python train.py --n_head=6 --d_mlp=512 --attn_scale=0.177 --tie_embeddings=true --init_std_qkv=0.0442 --init_std_o=0.0442 --optimizer="soap_variant" --lr=0.00602 --schedule="wsd" --decay_shape="linear" --final_lr_fraction=0.0 --seq_len=128 --dataset="wikipedia_en"
Each number is 128 + 32 x the weight over its row's rms, rounded and kept within 0 to 255. Layers, rows and columns count from 0. Numbers have three digits each. The size before them is the row's rms in percent of the matrix's.

# layer 8 MLP up, 512x128, rms 0.224, rows 22-76, columns 0-127
107:099153173178088115135109090073148057133132101053148111109166158143112159147178143111131083107168181123107084110108173111110133108137091148091109134129172147183186189123138071128125122130144103158107137168129107126102175082127111130157102182108160101181125159113096120087204127098139153189132124179147116139074176141121112077153159099069118175151126175121149100102160077076149143130143
103:106100137120100146106131163099098172145111138081125121104085156122090083152171177152128207104150101126117143119110064111119113130062138120162118187124136099111118134116114070087114099133182131161137129181110175120133097111124106152192157142163079144162235112127052145147182121178150078134149092167129163121191122139140096128115165199139104141151107098141175127101108090168134144161171
098:130219126211156142070124105126175137114100140152187082149196142124134136125106078065164128146132114099160141086141102115127179067134116136179172120166139142162114123071143094120062132115177084086141100149122132150135224189098144097137121142152129154156176097103150141132145109145136091130120100176129114181157115078139128114090114133081179134153110104137129159112156094126086103177147
106:083127147105119116119122126148113050159181117124130113104093143152148116097157137106157146090172087103087152139090141149136114134211134159196124170198166101077134206163147213117157158102123093140164143117129107098113154145084132160084105123146099204093107156178132102154124087074086134104164106157157154116097131114136076137157131145108140119131179100137091177108129161096120145088201
100:152126117117139090127148154144131115123128130140152153151085074150103138092138131134085123130120093146105099160101115111103167166116156132190133043180151060151133094121080144175130090106092168079106150077147121147073094111133111160165112062154125123176204148149106058082135120169163175108156100173162109102144123107092114145128099120144093119090128095143187200164124185136158069175162
101:211126176156097125120062136082161117155104120128122175136103120122118120117071136083173155036133130088150142122184093147122159181157172127151173138120118094084171181105125126100082196150113193120067128146169112117105117129152105181130182108116165131125083123160156126079158137170115139175149109184143101139141134099095112188128159150156126092157137094116113156086127123098187097152167
104:076161093110075104177131188116096086101140131084172155181091183095086094161142094097204110176114210095136115156144185151082130094062114117116154129139155114153134123142133123117153128184156124157091127125093079124136169149100124161140087180143123185102101136192099120083152147109105151140110135107130102131152100118100034110146157105080124176164143138165148154157099143099150115106134
096:107121135114087165104117054139199129165172173136149096096099207145113107136130161135096138145090074086129066161148078145133066117127066141099144160085122113106132104122113107128154124087120145082154169100190125105101110121108079013169120142125128115114152153141107154191094122180083097114139114075135142146126117112120110105089119167158123110139132176114194154117156134136145133150199
100:052124140155123112161126177167099181129123115112117160120154135120084147134094181077156161146042126135134105152142156182092185173124143146086058124165146145074125136106103094020164160066143130113106127086166137143166116095172163138136078111078145153099129146159170077161121125178139100145156124146172156089130116157089171148180127109164156152106132154125112140179130095114132111106107
103:102123115145153150181162164113203134157103080108161127117081151154135125147121184092206110133110127084079100145132144095148178088127074137119125201132161131130102117125090054137133116135082147186130140100156081128182165122097091098155095132132122144084121119130113128137137132119131081152093130073255149095129105086179154131094134097117160138133103125117151136113140140174082152069111
101:178162140164132097135151099160102120205149140116145126087108128158092104134118104133067118164032142144155089086139151144122152106100089125135172049144122152143111139126113139121149136048135050155099099157177101142160096110114089154149136126092138103167113084073137094091109146145127174173124137087122132160153135102151127118111117186142071149151181161133137156055138214098179105134135
102:115109158131145129120099097146146102118138127130162108141059110102112121131110128065191132091139075062130123131167080103139128090077165166102059088122120125104116141046090105136157140188205131144125195132135134134183163186164195101165162088135138147155157128150132096159127071081177131164118110117131145123154128156115097115096124117102106155189151088056161153062126091128118146135134
100:113186159140092146113119110099144119102185121114125127123084121137108150185115147146104081093156101149118139122124174165102113168168172122112148132136093162197123104116093082079148072099111168117102206090127143071094162107149045136147112091123128187123173110151211083179137119102080135186108171172111126105113139103125165094134122177114177100078089094092135146088130087126128104159104
103:130115119052076109119092142136119161151149160122126178155067091130167116103121092121136168158098194125095127112160170120117134120103135147132100142100194142181151106128100146148141162130175132175186124093158098139171108154090114160164032071088161104160067134097089103132130109052126161107150111166180143149111144123134171128153150093107130127149075022161125109151123126135101129112088
094:133133188075153124095146089128148099132163159194100075136064190084133163082130098145117152113189128149147098129170115118173151135113144103111094164171108097115126199037136182117127073158104138122140037135141123103172149206152138160149106136113124134130107177096085094136112158120138103099116162144090155134062096119117119176140128151125101100148121156089105122178113117057127129154135
106:173076131149162176078083078136144100141083136115139149111093161103101105187166155112155166146139141106137172136091179099162164136171113143167123115133132105061180133159129070140147114144171118067121143156091141129118087145095131139158145155149098065104135090104140096106161192050141095136177143147135114088107108153141144130129110148137132112073146082100140198108125222124151150206131
102:118103115122138163174118087171162156167098141181103111178143080112144161123120147117067148090172170097134155125152186102126121125111098152182105098163080106104162131115149065098100118154209136177091139115114143171145122097171091183122103141178112126104140136093068133153101086061191081095115112150154102136107146114149125177126157134075158058093195107143114135173150137153152112104161
092:116080138145082150149110109108155107164206171117157107120155150113103054159141137151148165098122147140110096072180129126091084149157154130123102138186131094106174128127108142137127144121110176123185069154167149168110095120172062093122111160167176078158168231099122160125125061113082127115120177132138169122095140110097141090102089074164104120114187136163083164109125132107139110161140
102:095152076112124183133119187141098072158155170152135103115196158126159115125184144120183153120124089130196113070119128138148155111120140165095176143175160157100081147080109166160080119165130114117122090134107198100142108156104055140115120109181137121120102157128101083116101170148097162086189188115115130102089153129164154127142118157191155127145150128094122159145139194121149094068072
109:088070108150158121100221127109159176140080130094135070079108120101138088152104169108071117154129137135127168129178094149113193162147128142112158153159047113109181091159157131104148126119090171162137148128103116073082127154144086109137092053186093145084165135133132165165128138141128096114136153138159180104150126099164173079127086179147147191109147146107133138187163116141105137097130
102:111112187143149175168165089064086169057151150095125116099124114146122101193159143116145094083144103094159112139167141132128165138166090078140128113133171145110092106115101102136152134172111146076150064109130179132110172118179102098140146141102163115123120079134159114143103077102125168118146105114121125139147106132121132110235181108163206191162149175122177120138101074086171106098136
097:171110094058082144088222100111122142173098184184122125191102180158155102129162143093204172146177090136091154096141141087104157146128134125142137124150130111087089111097187122110162118062091130113097110120114110112122135091185104176102151102153173137156122105120097142144157138144130157149147134129087104166115139149121135147159125126177193137130090169099118134203096167158121104175071
100:118091148138068159154082135152150121198167140103173095169130144176138104187086172134097135129180142155171098099075132134141194146111142115058081121153156082090062129135096087120134145116103107112136182121146140102108146073101088140117134111098028162088143103141111141169175085121138180119112101173112115149087114091187144148134149085158100124114112114096140131134117090168102121153190
099:120150147115189143110111153144139128155161168149138108101130088141046072155118122122124147110181152095128139123090150137157126079065158140116167176098182096187133126116110178080152111158166087175134049089135169108073097159102104160123093082164145166157126158155076137172119172185069174116095115143113114146141154124157117085096137132085124105135099072134123056098102160171134088144137
100:136154157100177164094139067132146110116090088123142107154135124132151052142132130074139112152176133150195142126087142133087090134144117185102049184104115153107135113109055121091141100163069124114108119142097155144108238143184168140128120169135106144114153121083135156074105109137139143176119120085160105092078198154110141143105172104124102135118112131169150120155153165123171062158127
097:132138141122128083174155137144162137151140145105095169128096150141124102085148053110113153163167188174152164060129054167134137067095149114162129119120145161164094115118133153103113140088143159112062165137145089112108137146103106136108143156174137142122128162105187152158202146105050149166102143154060088096085150178123116152102131150116132082191122140151056140102156175083154165119106
102:130125108135137159112104106068164117190159127104113124159148172061131098088146089098204128157116096105091142148172105141113135049121052176095116181094117133119052119079040090192161107080113111115115214139163124137089066143113127081133152102162140130095118114122132121153199099130135134163149118146118096119126104129159115141126139127132151156097178119131152119109105100113186158137153
103:124115108129117155107152143123161100128122163131145070098148105103138130187176171136108118162178153142106081189138143099166106196121168174113101150167108080145150152105158144174159175075040139162072162133116176090176106108101132131150131154102131133192154086111153095129134118116100105097087176159093148140129089107114168169173125074131045174150174131089122122094173138162141086136150
103:146154087104125175126150038122124114179164053114142144089133129120047148116148091146097144086106154149148094123212129128081112101172115078111187101132125175162149141142126112084113115112173111137150198140139187138083106145127136138138110142133099128121185169116125173157161107112164104167134128116142077129144167200134147181134071112117096105100115085168073115114129181151187105115124
101:098144114131142091090185110166151091090098105139146089103149153127100133158142112131081103155116187115129122130112096115097176095121121175119052114126141135204182095078111144092122131182137123098101155080088125123191133112066091125071101142136135155151168128192173096127148139154164155112134125164131126185154102106174138086137125157107157176164074103089129120124172149144157029089078
098:148112097193175091165188169141140094139105112079153127104114147119096107129060140091138123133121127154151052117135158155163108137168111130132140081188142076102144106134036139135108125064117131129100127108087135137107138139194107158117121144206148140139123128033108141158114072128170149086181130107110135156175152122189115167114141126127141147083163118130135167122081159154094126052097
100:090136150163143147160192104189114113148150142161121067100219164090140105142104127152140143127123093088081135085121126143092151107155130140096070144167095095159147140103161120096087144110049105068208103082114128118189153094105121036141119134143115121175117153148139117102157150096142153135144142140141095098145140124099123156173129094124127064086122163125086097169185093156181098107143
110:099098096133132141164131102082104131107154073080153140056087109125184148168091168131076156131198098136133178117112115079127123167136069118132178142120123182110093151111129109131117142183139130056102183072118190172173110118134122130109074133117123086116196099124139130115110124170181123127140168143122115145199121135171143135141190091117112119128187079120088129081162116119194144111160
098:142132115113106141127086158155112124176134153142127121101168130134133090110169132083138213124101179121157099167126175149094072148082139181074132098156138124110138113128149150154120083134140083123106151146146123144086121115140073176161179149045086079105140143199130147096140136149141104195195087141107132149160107122135082111165137108138130174105144134075126194127127209155149064082078
099:124148152130141093143123116093164106164090157114108186109137145159113120076095149120077125112172137145110098142123141137116124144133110152177067121175174190115116104125122173097127122167140200067151085042140083123146141134097063147096188100119103126125165128137097169110113053129212127104105111173144113156168078080140094127138123160133173115173172155099199132173116127148086128126172
099:144149141150149129119181155063105126179172144115121117118102106125089159141189086108082116130126156168167115150114167069133119166059087063169178184181092130108140155062111172134105090157151125105197132122117173107125170096123122130085096072192144167115105162121140140195117168091086118143115100101139137143130140142147112089103152172142150117110102098216121111160171099100115139156151
107:113137127130111120091147192163146205136109161164179134146124141129176104186116115116118144170127109162096106132126124175157111114047112136100105081149195116199160112079120165180144127081189124113124108120164089108169143116080095153132051175133117128122155093119147150111167173098109124122132109114123103164148081107167105088133069119099154103170107101168136133125100192059129111097194
102:145124106132105155150156147072140148129119137103110178169097117105160086142146086085092131137120183109134140090116130126188137200135169124156146105097100103102113121082185156133153190099139137101070106064101082092084161150164119125137131101150183191117173101124131112113139202072155154148195100128159102186137143078116096112110108069144143153139071094144084148148112169165087124169085
102:106079141164120156138133129115138118133163064156139086118156064202091177142077116098187115160091146118090112150083202107129170128144093181132151128179118088147114142138147125145102155144127152185181104146106118155138133140163143174167110082145111108108112106168102105060075163125073147170072181124174136140192179149146146139117107051136125162121086077110166137151143101155132109110133
106:114110118111153203110122177069151132137088096165110101055068105134138106124144126112116116116186120094130161040132111179164111159126129133101096166183136161152138126140151121192120093137126110135100099139180091132188138149076130138104130107089177133118088162114120143094137094147141091115071146174124148177195110146105090122119080156105063117090117139141119096125177139084192127144049
087:113105144121101131125123126196095110172102166112134077054174183150126117154109093105157194148083149109162081136111136100104137172119163162134077183140120146138149154136159112128079149148168169165133138140187088145118108094143143122156145148137044095129181098132056106084157107100119142150090111055193132164083157137143091151104137146125120125113072128141106125143108131047140098196144
096:113108106145097138131151117106101174159110145066164132132094138137152167194165164092107131100126136134159131154084132148143176139131165140073130122156057119072121071101123105042152154124167162207100176132129138152107110092135075174078139128104187145090077088099186128158131089127139145117134137085106158104181128093113142135144141180041109072144171158116142101133147141174077133128142
095:116101070110096150085148132081120072112138069082173167165112173102137130166174196090118064104096119099112124125159113175119155199098150148161133142137117160140118098200081128150081120110112088099164122124106187061094147160083112181118147148156146093132130144108179104078126144042105130130131108080118137164130170114129122198130157151089104165129090125124181143116143147111160125093108
095:122133121066140069070156170134122189156102126111119087128083111137077132116185101080132142107112090152144133164165196148146081133073166107095109131123129123091168156146114185172152116109080184139118133112082160078099178144057111129164131089099138120136184083150157114132140159132084122138152099175107075134159179139137155061132161132168133121127147097075157176177130141081087145099117
099:113136138125135104142143106131197073201052147120132144103099174140121148146109108089122086162156166123094107102080198135168147127066118104090114213123064115143139106184120106124151125107180116127094130165128071122127164142184128118131116148090195099145130096119073131116142155185157077139178124104093098146068142124117078173152140085075076157145088137138138134149113099134107170128106
103:143137126159118049156087075163139124147150150137079107090092164196140148147153143127096095127102185109182136151112155155105096069080161120100080101139148121080170086112090089142131122154119172118136140109120144128098126127119132152126140097137205194189145144154153113155114074098108131118176114175113098111220107110130056133104121160135067116124181118084185169137126114092093101120161
101:110108175174101107150128107100120137144126109169080103112138145124162136176180118111154153132127107103143127167194108141159180150140122125130106090151121135175180133145079150156167182200133159133107125075164124144114097137108116176098105126082174097171205156168139091094096193121142154132132172141103110164139028152116168113112079123063160141097101142151154079146109097064147135145070
097:143211145141106118090045119136043100112139155111181137085151102153128158126150094122101157175102141152154145161149108134188088136120184135083096103135121160110155142169102164104161089114088187159101091140154148097119092136159093190111133094099126131106052100168124091102101171095093149128123098095138111168202127074110122131142166106134169173196139170128121114125156149099113136085143
093:154151126097144154136174119161130137155115187124083191105102113161056127098153136109135131126111154062105146148112131143147092137151090131098068141148174112121078114116140129116183158105115088139125165119070071118142138095079119151122080190152200144132114127166114139113076173097155106098078117161081104139040145149164060132156134145178186120081107112129121124145138090140141146057073
097:093108129141114136155117147167114098157107124175121080136133213175155129135077119186134122127096168092155115097128113155102081184096076179107091098198135101142140107186113029119163128081132148134171148099115122106091153119163155110104120120122145156127106120163117140166104151129140126097102135052217090086093176118135088153134105116111113120119145155106112051126113115143151092208132
102:076135118142195124122210172094126112197111173115120118106149102163156085118111197132146145134152158072124169147081108136131185109136168154079118129145100109160139131108094149195121132065123186109192141132096165131060140138138064153107127126093143139138132135180117074127176119116135111099120127124163195088157134105139195109152141091159084087117108131176066125102141184125137137121099
103:141100178173117181109174126101150156058129137204104121130182190147157142098176149109145133109166145112156116109099171137120123168090099186114104143143070119219114118132144121075096063157081158106122127108107106137098147135099144099118098204095085131098163069097095105110086185132160122115175128136124096109076183096076122125145131108138151103127130136108186139091102143070112126121120
099:106068091129130136131109147188148121129175141132163138158094134119139118082160187139150097115096146151155172180151159098150133120142113156123138115112107132145134143124150132126075139177099108093063117064112144099186151118164195082149065147158174152119187113145109155110147121082195104149110160120078157119191153152145118100099168139113160112122106076083107134046081103196114082173084
107:127112177171141171116200112107137105137092079127194201100138095119079094155067154109039129119143110147175121087171165092148137160125143117089116095099086110091152160142120105110201156156154137150119102129118163116139142111154087168131140137149046109224156112071165162143156109159160089114111154124097121151107109139169127128147140109124110170149144074143160112090151155142165100158165
097:127158149146163145104113078116135190152167116073138077177197089124017170135121197128061092125141140156150135145126179114164111108139142103107124132135182135100153118127148133125132128146077125096133136130135181098130135135111118138194093159103083119139093137108096078161111127146107121117129100165105113172131063192138101120167127130138241139101115109076144136133139080063111117112152
# layer 8 MLP down (transposed), 512x128, rms 0.247, rows 22-75, columns 0-127
114:097060133157090178187158148093136076082102132182134122106155179105087140164102073094123171111118126142091173080124142190113122197099111158138100069120129106093121103120187192083090124089092085142121126170132151077135132084122188156120093153109107191111136102097148155145164148081146189148155177117080140176112162083133133107129139118112122135161119110124161103137121099118180087149151
094:101144104186122110149121188110124059126125098113092088086171102128110123108111116116136045220149142145135080148088146137135179138141117149182136153172131088074117093135129068152183129168107076138172091102165139171160151088146179135133230123114165097097134120118153103124121151109162103081134123144091125112111147146147127135134160109086121141154173177181151108119194114115094089159096
093:138133114127148142079097109191097162173152097141171096108107160102083184167098131137117121120126132146150199089092135154148163143098129077178145188129162036061124140099155106129089142120078090089115133111154182131125055084171117135106164118128120169120122191089097077120122094090110108125142147125121176124041142105084108134183180112111154111126130118122098124153175128124126138065131
106:183094154136142143166174150086168138131099142093087132134148134096117129137074140158105150121164140143097047074087085138095090105149140102125139138143095143110153088109156104101134162126195120119105155140139107122073110127109074103112154122178169151120144103128135149172160182199109153163200167063082146135071131098170045133099117126145134144083141191106132189148099081137151097175139
103:092100120165101223197146128145218170139140112138158116105160134133131117143154152078195156099133109140136149132125104187146152123131170080136075120095108129144096117127115121139104182099127094134119175141189170064181127138166131081104124158148155203136100112167102141103132102088099163105100118106149144161162143125167122123085110086072101156125132117072063138118193105140160136121072
098:117160195085154115104118153169122153151087151093139113101089188126128110089122131188156174110119067202146141155119185118171115137069125133100095155152180097104237163125108105141142116090115130174127095116122096132125137115090091150112115095123197139111078161133145079110130109112144149132099209123133080076201062102112128133147134174117117128137160139157173125126173134139123085117123
104:147173097136112162114160097118140079126078063130147196202161135146049153079097127125071138148120131052110131143075167145133134100135145094129161139167120130090100207165095133132129113116163105141126141076093065109170163116136084109172113095148186162113092139097132098167165106100139091148161124125179117097078137163121131113113141101177133170123139180178099159086138130128072096111131
104:131055108093068150108135115138149151165118147154120178068139146178148163053128108146064110135154162109114124196179127170125083094155119136094153150109160168107121173152132138093089104164154187144156081160124144146171102097138103109144133122136142078139155067126114120109112123151091144088188188133071141142138195155059120122143141133179098142131135120123143146162060096086179148152088
096:140175136110097131161147099097119096055143162072107097133198134127111165167130140143100113126111105153139138098114144076135099095082108094081081059110097111081055173160157080114143091147054140084107083128139109156125137125136137159116105132195125150098094162152153155138119155123118112148079108172074105071125154127099165168207139126104182162102120090125115195117111156178114155108113
099:085098148104117107169121086123124128103125145088039126123134118150187192131129131108130098189127161123163070133178083030104140066114110083081139192163117093141100137083120131104159092103123128190159126130104075092116120158120053117108085108151187112108052151147125114122136111154117080132153158112133127124118064074108120121114132146136134172144191109122112105095097099153134106146091
102:164164139087169103171105110060090161119101148064103126110159118107127099175110081118138137206149109099138100163120125123080130209122130117180127101108126161045143094103109110170109099115195094157187077168148135116109120108167099126103111121166121181091138171128167140157185148125111098147113102158094151177134170153154172151134139108140120166135174163126096149132083148181172077101103
104:085125128111142164110183125150106129095097144145157133124103148102138129118157133171123100143129128122123144130096168142115118131092166113171114093125112086159164144132133132197103135148111141099121131169106079070173141074045072178116099146109049129117125119072162137138074186139116118086115054145158112203177112095144127094132153187132104150161198175187148124159096098176136128056142
098:131080123156109027137152070141140113153184188095161162151093090127121165140140093044091151168160181087106108164094136112120107096096106066136111098177122079162132117092120150122072144137089131159138136124111153155117142126152188112093116156156098115141165140067158153151144196125191119103122094088117088114145142147066148091140110115152124167186124187149114157102143130157098161110132
110:141148112139113160136116088119124117124177170111146169104132122118091123135138069142108108125127178127091147128177087129182158146143155140106152155147106197096150048060149125178057109116084110091193122112113086152204143137154152186098116180059132093143082103121089162129186133167101129137133139115152154104151132128162175136155127093121165110114123125182148064090080149087167164113077
093:170110108124131096114152139113156164100098055098115134152119138103125120163120134084101140129133100106096118161122113186179147088112157122108108102131149110138098103135112079154071087126166136117175098164158149165080159149139122057136091181087100101155148064120181100108156154120152145167088136120102057133153109178151198211130150161106129130117127103182187139095164073148122173081198
108:106125072100121153176140113138127099140162151180127146181103129127152189154138124114184154114131147114106178069166144137099160120116072138121119102147146143121150133047125129162138108130107056076090090120123187120107141137152150082137129180104145094142120124118095132134075089087130151181139107125156114055087195114183145070182100178153174157165079136153131163107146159127170153091058
114:117093086145132135153140103099151171156146157149107119094113069111121160115150160132103202126105169138114180089139125138125078106110106102143154127100138101163169157111165127128126061160177118113171147069182131042138089132102147076093179120148140142097108100175090131172131108140128117132120133123110042188119114108156092154134166157143175113040140180106113115119122138121186169042126
089:133128153131154108051090133180097153126102099107097119089071102139127182024140162119154107156130157117136182107098115093162086120158135138139135138101111156031135163158142122113068121144128098117118114139097098162117191146176149145101135194111121136098129113116122085137129138085117072135161175073114117136105072128184163194152125100121113150136086112142104060076151150075143130130083
109:150089107123126177088173129153118112128125132130105186104161138188124119088074157085128104132090070126148172043081116114145160142155119158097129116096133131115070106132185142135077100140114162115157115178153026118089133100140132113193160139177107079118127132106166140148095180104073151074122138169078068104083158126107121114153093152140152169144110155170165146096072108088131136148122
111:150079108141123117150165129126081167141112160114113150199153098113167080106069167092129132199118113120121138143117101135170141133126124191180132148147081168107129138146130081134141086098099154170154154108170056160128113109138065112078197031118082122118129132093160098114095106101107097144078152170180165111154098104104138080147106145199145152154170129137138098151111175157086135097147
090:087130097090130144213114076125114119150186090124135132166135131094138105137171143146107098110141120193146095154159071064102112152115134085128134158137074157162162100102137108133132130105125111110118078159118164160096056159111127146136145155115124128078147143101119143165094073166127110111101160155114041185115080145156128100096066158136118133163134094178077138114084193123201142182169
101:082146066132151126160177149110157119181158129105110087102087131156143131098155169137150119110133119109183112141130162123238106150089135178084136180177101115141091104123080165087170140104083191071136161121089113149085107098153080162113158165104104099106122126087165162066105096171155163121095074108144134178133107148134103071112105142081181131121158099128146106174157170123134100138149
098:110164102171127102082102139158174199149119160193175096140121140065101173091138155121163161105121104093073146158180103117134149119123149157088156155113095087122148081143194094176154105142132155110132158148114129136133125142102073141111093092104177088129107128204093127110075175144139100132150076073093079136112112090147139084161141150151099108153090169154113216113129099109093174107158
109:133172098141122190112185115130149163090106142153153134108087142050105097114141186139128090118189170092052124105139105192081097104171103104169158124172158146153125164221133154071169138173142131146068191151141116086114120145184136124081146165133116131124120135130087114138112142134047103146190170165104154143104152128125135143112107163118138197139141165113159122101105115124102154141113
105:087140152098093130107159150116181079167152130110145099143135158143089118166126132117157126099125188192110116179095136184165114158148158148118120162039148126113139156173115177144138117050113095125097077108121115112092126194117130141158101100096150166152139172171103138204117102199148120130105143122047131099167087118102164112114126145137145146092112079174104118182114110185141057114104
099:146149098127145119098162108120155098081162096159119073087123132184116186158077164172110139145094137108163116154115098089061157194167144141146110167119102136092158153204156093115134156155111066130119134081155132162157071129133178081152118081152164086141127125119104147112101124150119111145134079123111172161158170119091143165140135094103169115079089123123101165118136099140183095135245
106:149111187132137115176089110112155061059073113165132120101094083101155157162142144061159106194082138118151110146093100129138088124191104134145136084140111125168099125126064189085141158179088157141119108115125148129061102107070168127133153128185073151134090132147122073177141169166165085118112129111096199144089129108105113172145101153144120115133131114091111194169129093140131110117134
104:126125124153102133080117175146141150180140158162133123152124102154103068127185140107087127131178068169129075140198175110119127134119149112111090104053175049173145143195134115155092103137154155140141134177128114078109154153155179167113085101122097130156141126118150097167065123152119143183206159169081175089151125165146141120164127133134112159138069134143115137056138147099112120147086
103:083121056150171082107157171148160117120130155119146162139105127158141116115132098115140118127104146116144081081113138147141112126133125109073116097113106090151188088077120127165108097151142119103171060171073081117087112147062120152141124125140159096085171160218121134154112192108114127121122172065137130121140130156064101165156129183050100148123104096036093162096159132138100123092127
114:099071183132172131126141107117113160102128099128125117155188086120134173185130057115043137181183097120121151127121121098083125104119131165135133151102134065166083141160169148196109098143127070091153138114142092133077107140082105156148157108136113097129107149093130122118066111125155198170164159080149090155182116151150162105156125125089105106111172114040087125163108133144092139172117
094:125149169115162176161152128135125170108094029151173221133152159117133146128090071071151102175153139117093093132099148068056181093139064164133103100091155109164097125176160142147038077088108148058147156156139147105120119116165071138115132128078108142105103111159085115140098129087156124169160089142162134130152151154111126150160145139164141128128138120126167128143091113156114135136135
095:138149146156142136161094113119142134103100118138208114116075141078145139110096158122124096132092142101161159118081123151146165112163134153095100108110119087067117100110083115178181074117116149103112130155150144170134093130174125090082120128117153124146176173112106129113075120097182138121154095125168151191131074135155121195074080080160180104120096124171149069072215095156154133138198
112:069119154153117142107160107090173091147089163104108120108208144106106150130123098097108154127089101139117143092148129141152146067126134132129141171101057061114093106115106128162147120129185154097110040148191144158145159208084108094106103135115151106078141134147141140129109160145162090095072084084137095139127090166118084132173118163125161156097089089089159073173096163100135080169111
102:147172119166126110144135100092174137153165130168111153157106156128140134152185119166175145100131130134082158149163115124117079129103202123106109139090155165151081149088098170164080139143100133122116139089171075063175143113120170136078155134153124116109163117179153109152080137214135133154121084135130156160128068094103114111113060152125151185130152207175116124117206098080103157164101
105:096168215160174091159104165066141126086094175159119105148096155103152189183140113096132056129090116098147103139044109092145103127157118097138102110074134153122136158158087140153141127072199116117114140157162117116161063084171139161150118166136090139132171102132130143184082111098131139190145197152126125152121107121094129148131176165085136135175097145127152134143138144075159130161132
104:163101146090145158114102170146120133159107106171127141081133068121104118105200115100092161065109117136173150122146064137098151141150181104119084077188094093122086151165088121107146118110115093133148180133119144129123128182215108138092137160168089091152057093063136155106096116162120135117125185144112174104127135081146119088097099087206173120080134141135072122098127109152141107122165
114:092135149158164129167160127094113074117147104109091123134099095118148054140107051072129166186093120070157117175147133168093132115090160058049146185145145136158168114067078088113115112108122139123171091099063136130110183176102133176165087102095119069113161140129145090083116118107107129132115164154142133098142100111145099155172100115089096095173153173161121109140136130143127153171130
103:171090128113128140101158172133158211122110152055145118081169148048173143177155168142172120165157139070122079124160136158124095120107102070126140128130103096166130199151097141143163117125060100110099150134156127201079128092127102116120092131145106110118109116112084149164110181076096102103091081152109145124135069133117066175174139132087111131121144152068162103123129117148090113157164
103:075135101160091099141148138112109057101148116118122082100126097106102151137035066099102040138088105095161119106082158126156151052148149141077102137154122134184130146164079131149175146120138110130154115145090159120106113141120174067138175095126131123125122169098164156115134084118070141165098077102147103128103186145115116067090103168108134106153134114070113155151136098157147183101186
095:139135161129132101174115086158158111121144152141113102142081171129060113138147124160200112031094133111136132144155088130162134130141114140130146102095095158116119144158145143092201179134106172093173147198101163152145125103164126133140097093151150098093067129107157146165091103137142147121130129151104165046092119130127173096062145151155112056178106142122086170055121178145115091089162
089:112149174176122112163143154121132076107138096118103051144085121091107131113083067148103126129179165133103100171160163126168103105101156107156158134135136171211117104137156210104159063116113124111136091082162148148139093156138191108071163197125074111152136057084094114128089118176129101194136089134105176128147143156114093136116135172156141175148085153109141133157107114125125134159103
101:127155124122078052180162107138119134113130092109176157144065177194058186144171130092122129129091126135112093140122094134171125156144114108133090146085151093106112171131166160110160111128116144135117076129137117169077159108084122161102080155113140105138110123128098110135098113140209173117060077110122105118099166086110150124145130187113160181160134138232072171122132142121116174148151
090:131077072105183207147116146125124221144147142122139155138142124109104153072144112117152170115150104167115161132110112129061157105125135082085143132169186128100134180151178146122130120161121156125167106145171136143066151167124082125125104080096104113102175080131142136143118184201109114148102144121142158153187125170139088089180078079128168140061106130135112097163060104149098116129146
101:189099136135123163102127144115150126069169092183141129120116180114105177143130135127101152171109174135080127145109166166098084078072128109130139106064102178124152069176108070154092153115069128128088115110139132160186122125165075159136127110185089187026127186116108142100175119103154130132100067084162090124108145110075109149148122138141149097118109125087089136150149147121128176109144
099:134125186078198136136101139116119106111125152128083162052114097138148143112071142160135101095095055163132162130136133068112051072170116175120085088203119090141118143080132106196136110132097124108121181172133090134093167158134140134147109081113106125129135155132139135118110171123199123122116177128116123132124160085121185097166167209169131124127119183127154093088130150162114147175128
103:097077147104111105143123178180094116130151067116149140131189128098158123124130150190074120153079191109095110111129143138093085189149138158137058118124125167146142136126114070191060109133119133090122134126108146122115133198077173151125175144180101115113078139127131141131126135123149155093065122096130114136180140165098193127155102111133134141146107159161054141174175161053165124125082
100:125143148161102119174083127146196114134127222174107143120093177116147141099124144146100090183178121154159132108117137130129170125091107176068115106117165125074116140144155083067081186098102106121112219147145102112139158152108097124187120141114185129169138124137141108134160018094151114111133136151107162141165109077114169184086129151103134122069122148167162118122151117132152104162138
096:013072130149112153104144142152109103117155106160143114135077111169173060077180136102144091132126107154126108099113177129110138120158096133140122166160115086148143106110122131124111095153202096148133158055136187204090139090127151151117164148161135098165160102148175078143082079134095104129125121149122124177100161159108128151148113060065109149115160107197090138126114120157116123155169
093:099086101145134096061144064157186080133132138172136096122122182077071147121084171063089119104109177083070125193135132140088093077088124171121116202189112110183078147176142133127107136194115150154099129108133093141136143124139164128092106127183086125128146143165129173152070148177146127117120146130133103136136112136130166156187157144105094104180121141153138143142172165150113140160145
092:133121126174111045130095152130123150067157108167144097128150169139123114105082155121077128154148086148127130161147128126067140106183152141115154091101119067115113100125091133122166173112143122129131154091116122117125152148136129141119168111190176145002122137120128144148142135084089126095179146095167150146140144096115119149155083174141149157096061228106073095158099119110097191163149
104:139078125095132077136116183133130112087128104126206112120140073122106121111088158123104116140140084116140092081154122129085147162170114048140141130111086115086102145141093142136154113188137121095139179144143141070103109154109195144075093092116165105163117112149136088166158109147097232093160186154121162083132126134154080144050165168152140149084154140148138116175138091103073150123111
105:119129126133113140148145135132132083106137113145147117165169121157142119082196058109127106102119120165096102155149130151100107111147082153069115111097194085085105131115082130146089083118160142082138073137136066152156140165184138101138096173104177135141128139138158109187185105207121153160087039100149171084119180124126138152142111187115132101151143102129118053135106059165138168156140
088:165113063114145141140175122092124118104179140106145155082109093134163160103177145115101141154132060141134103219117105145134146167141135164080140097197146100134117106120135118100180119128129124061079123116151128092087085135135100173099195100128110111125086093198130144190206116127110097120088092098114101156126125100128073104118154055115060107152180073129158148140112126108158106113151
106:154131144140093109149119090084155085134154149151165112182179148154105142173207065101072161174148181145127134123067099112103152102153055092073127086117075074196112114108120120123128134094108117112179063131138156129111134114105159097166200154105083142158114117168123104098131163113162133144071050098056105126125088130105110153159127104142151121151132097100105144104123162136162154134117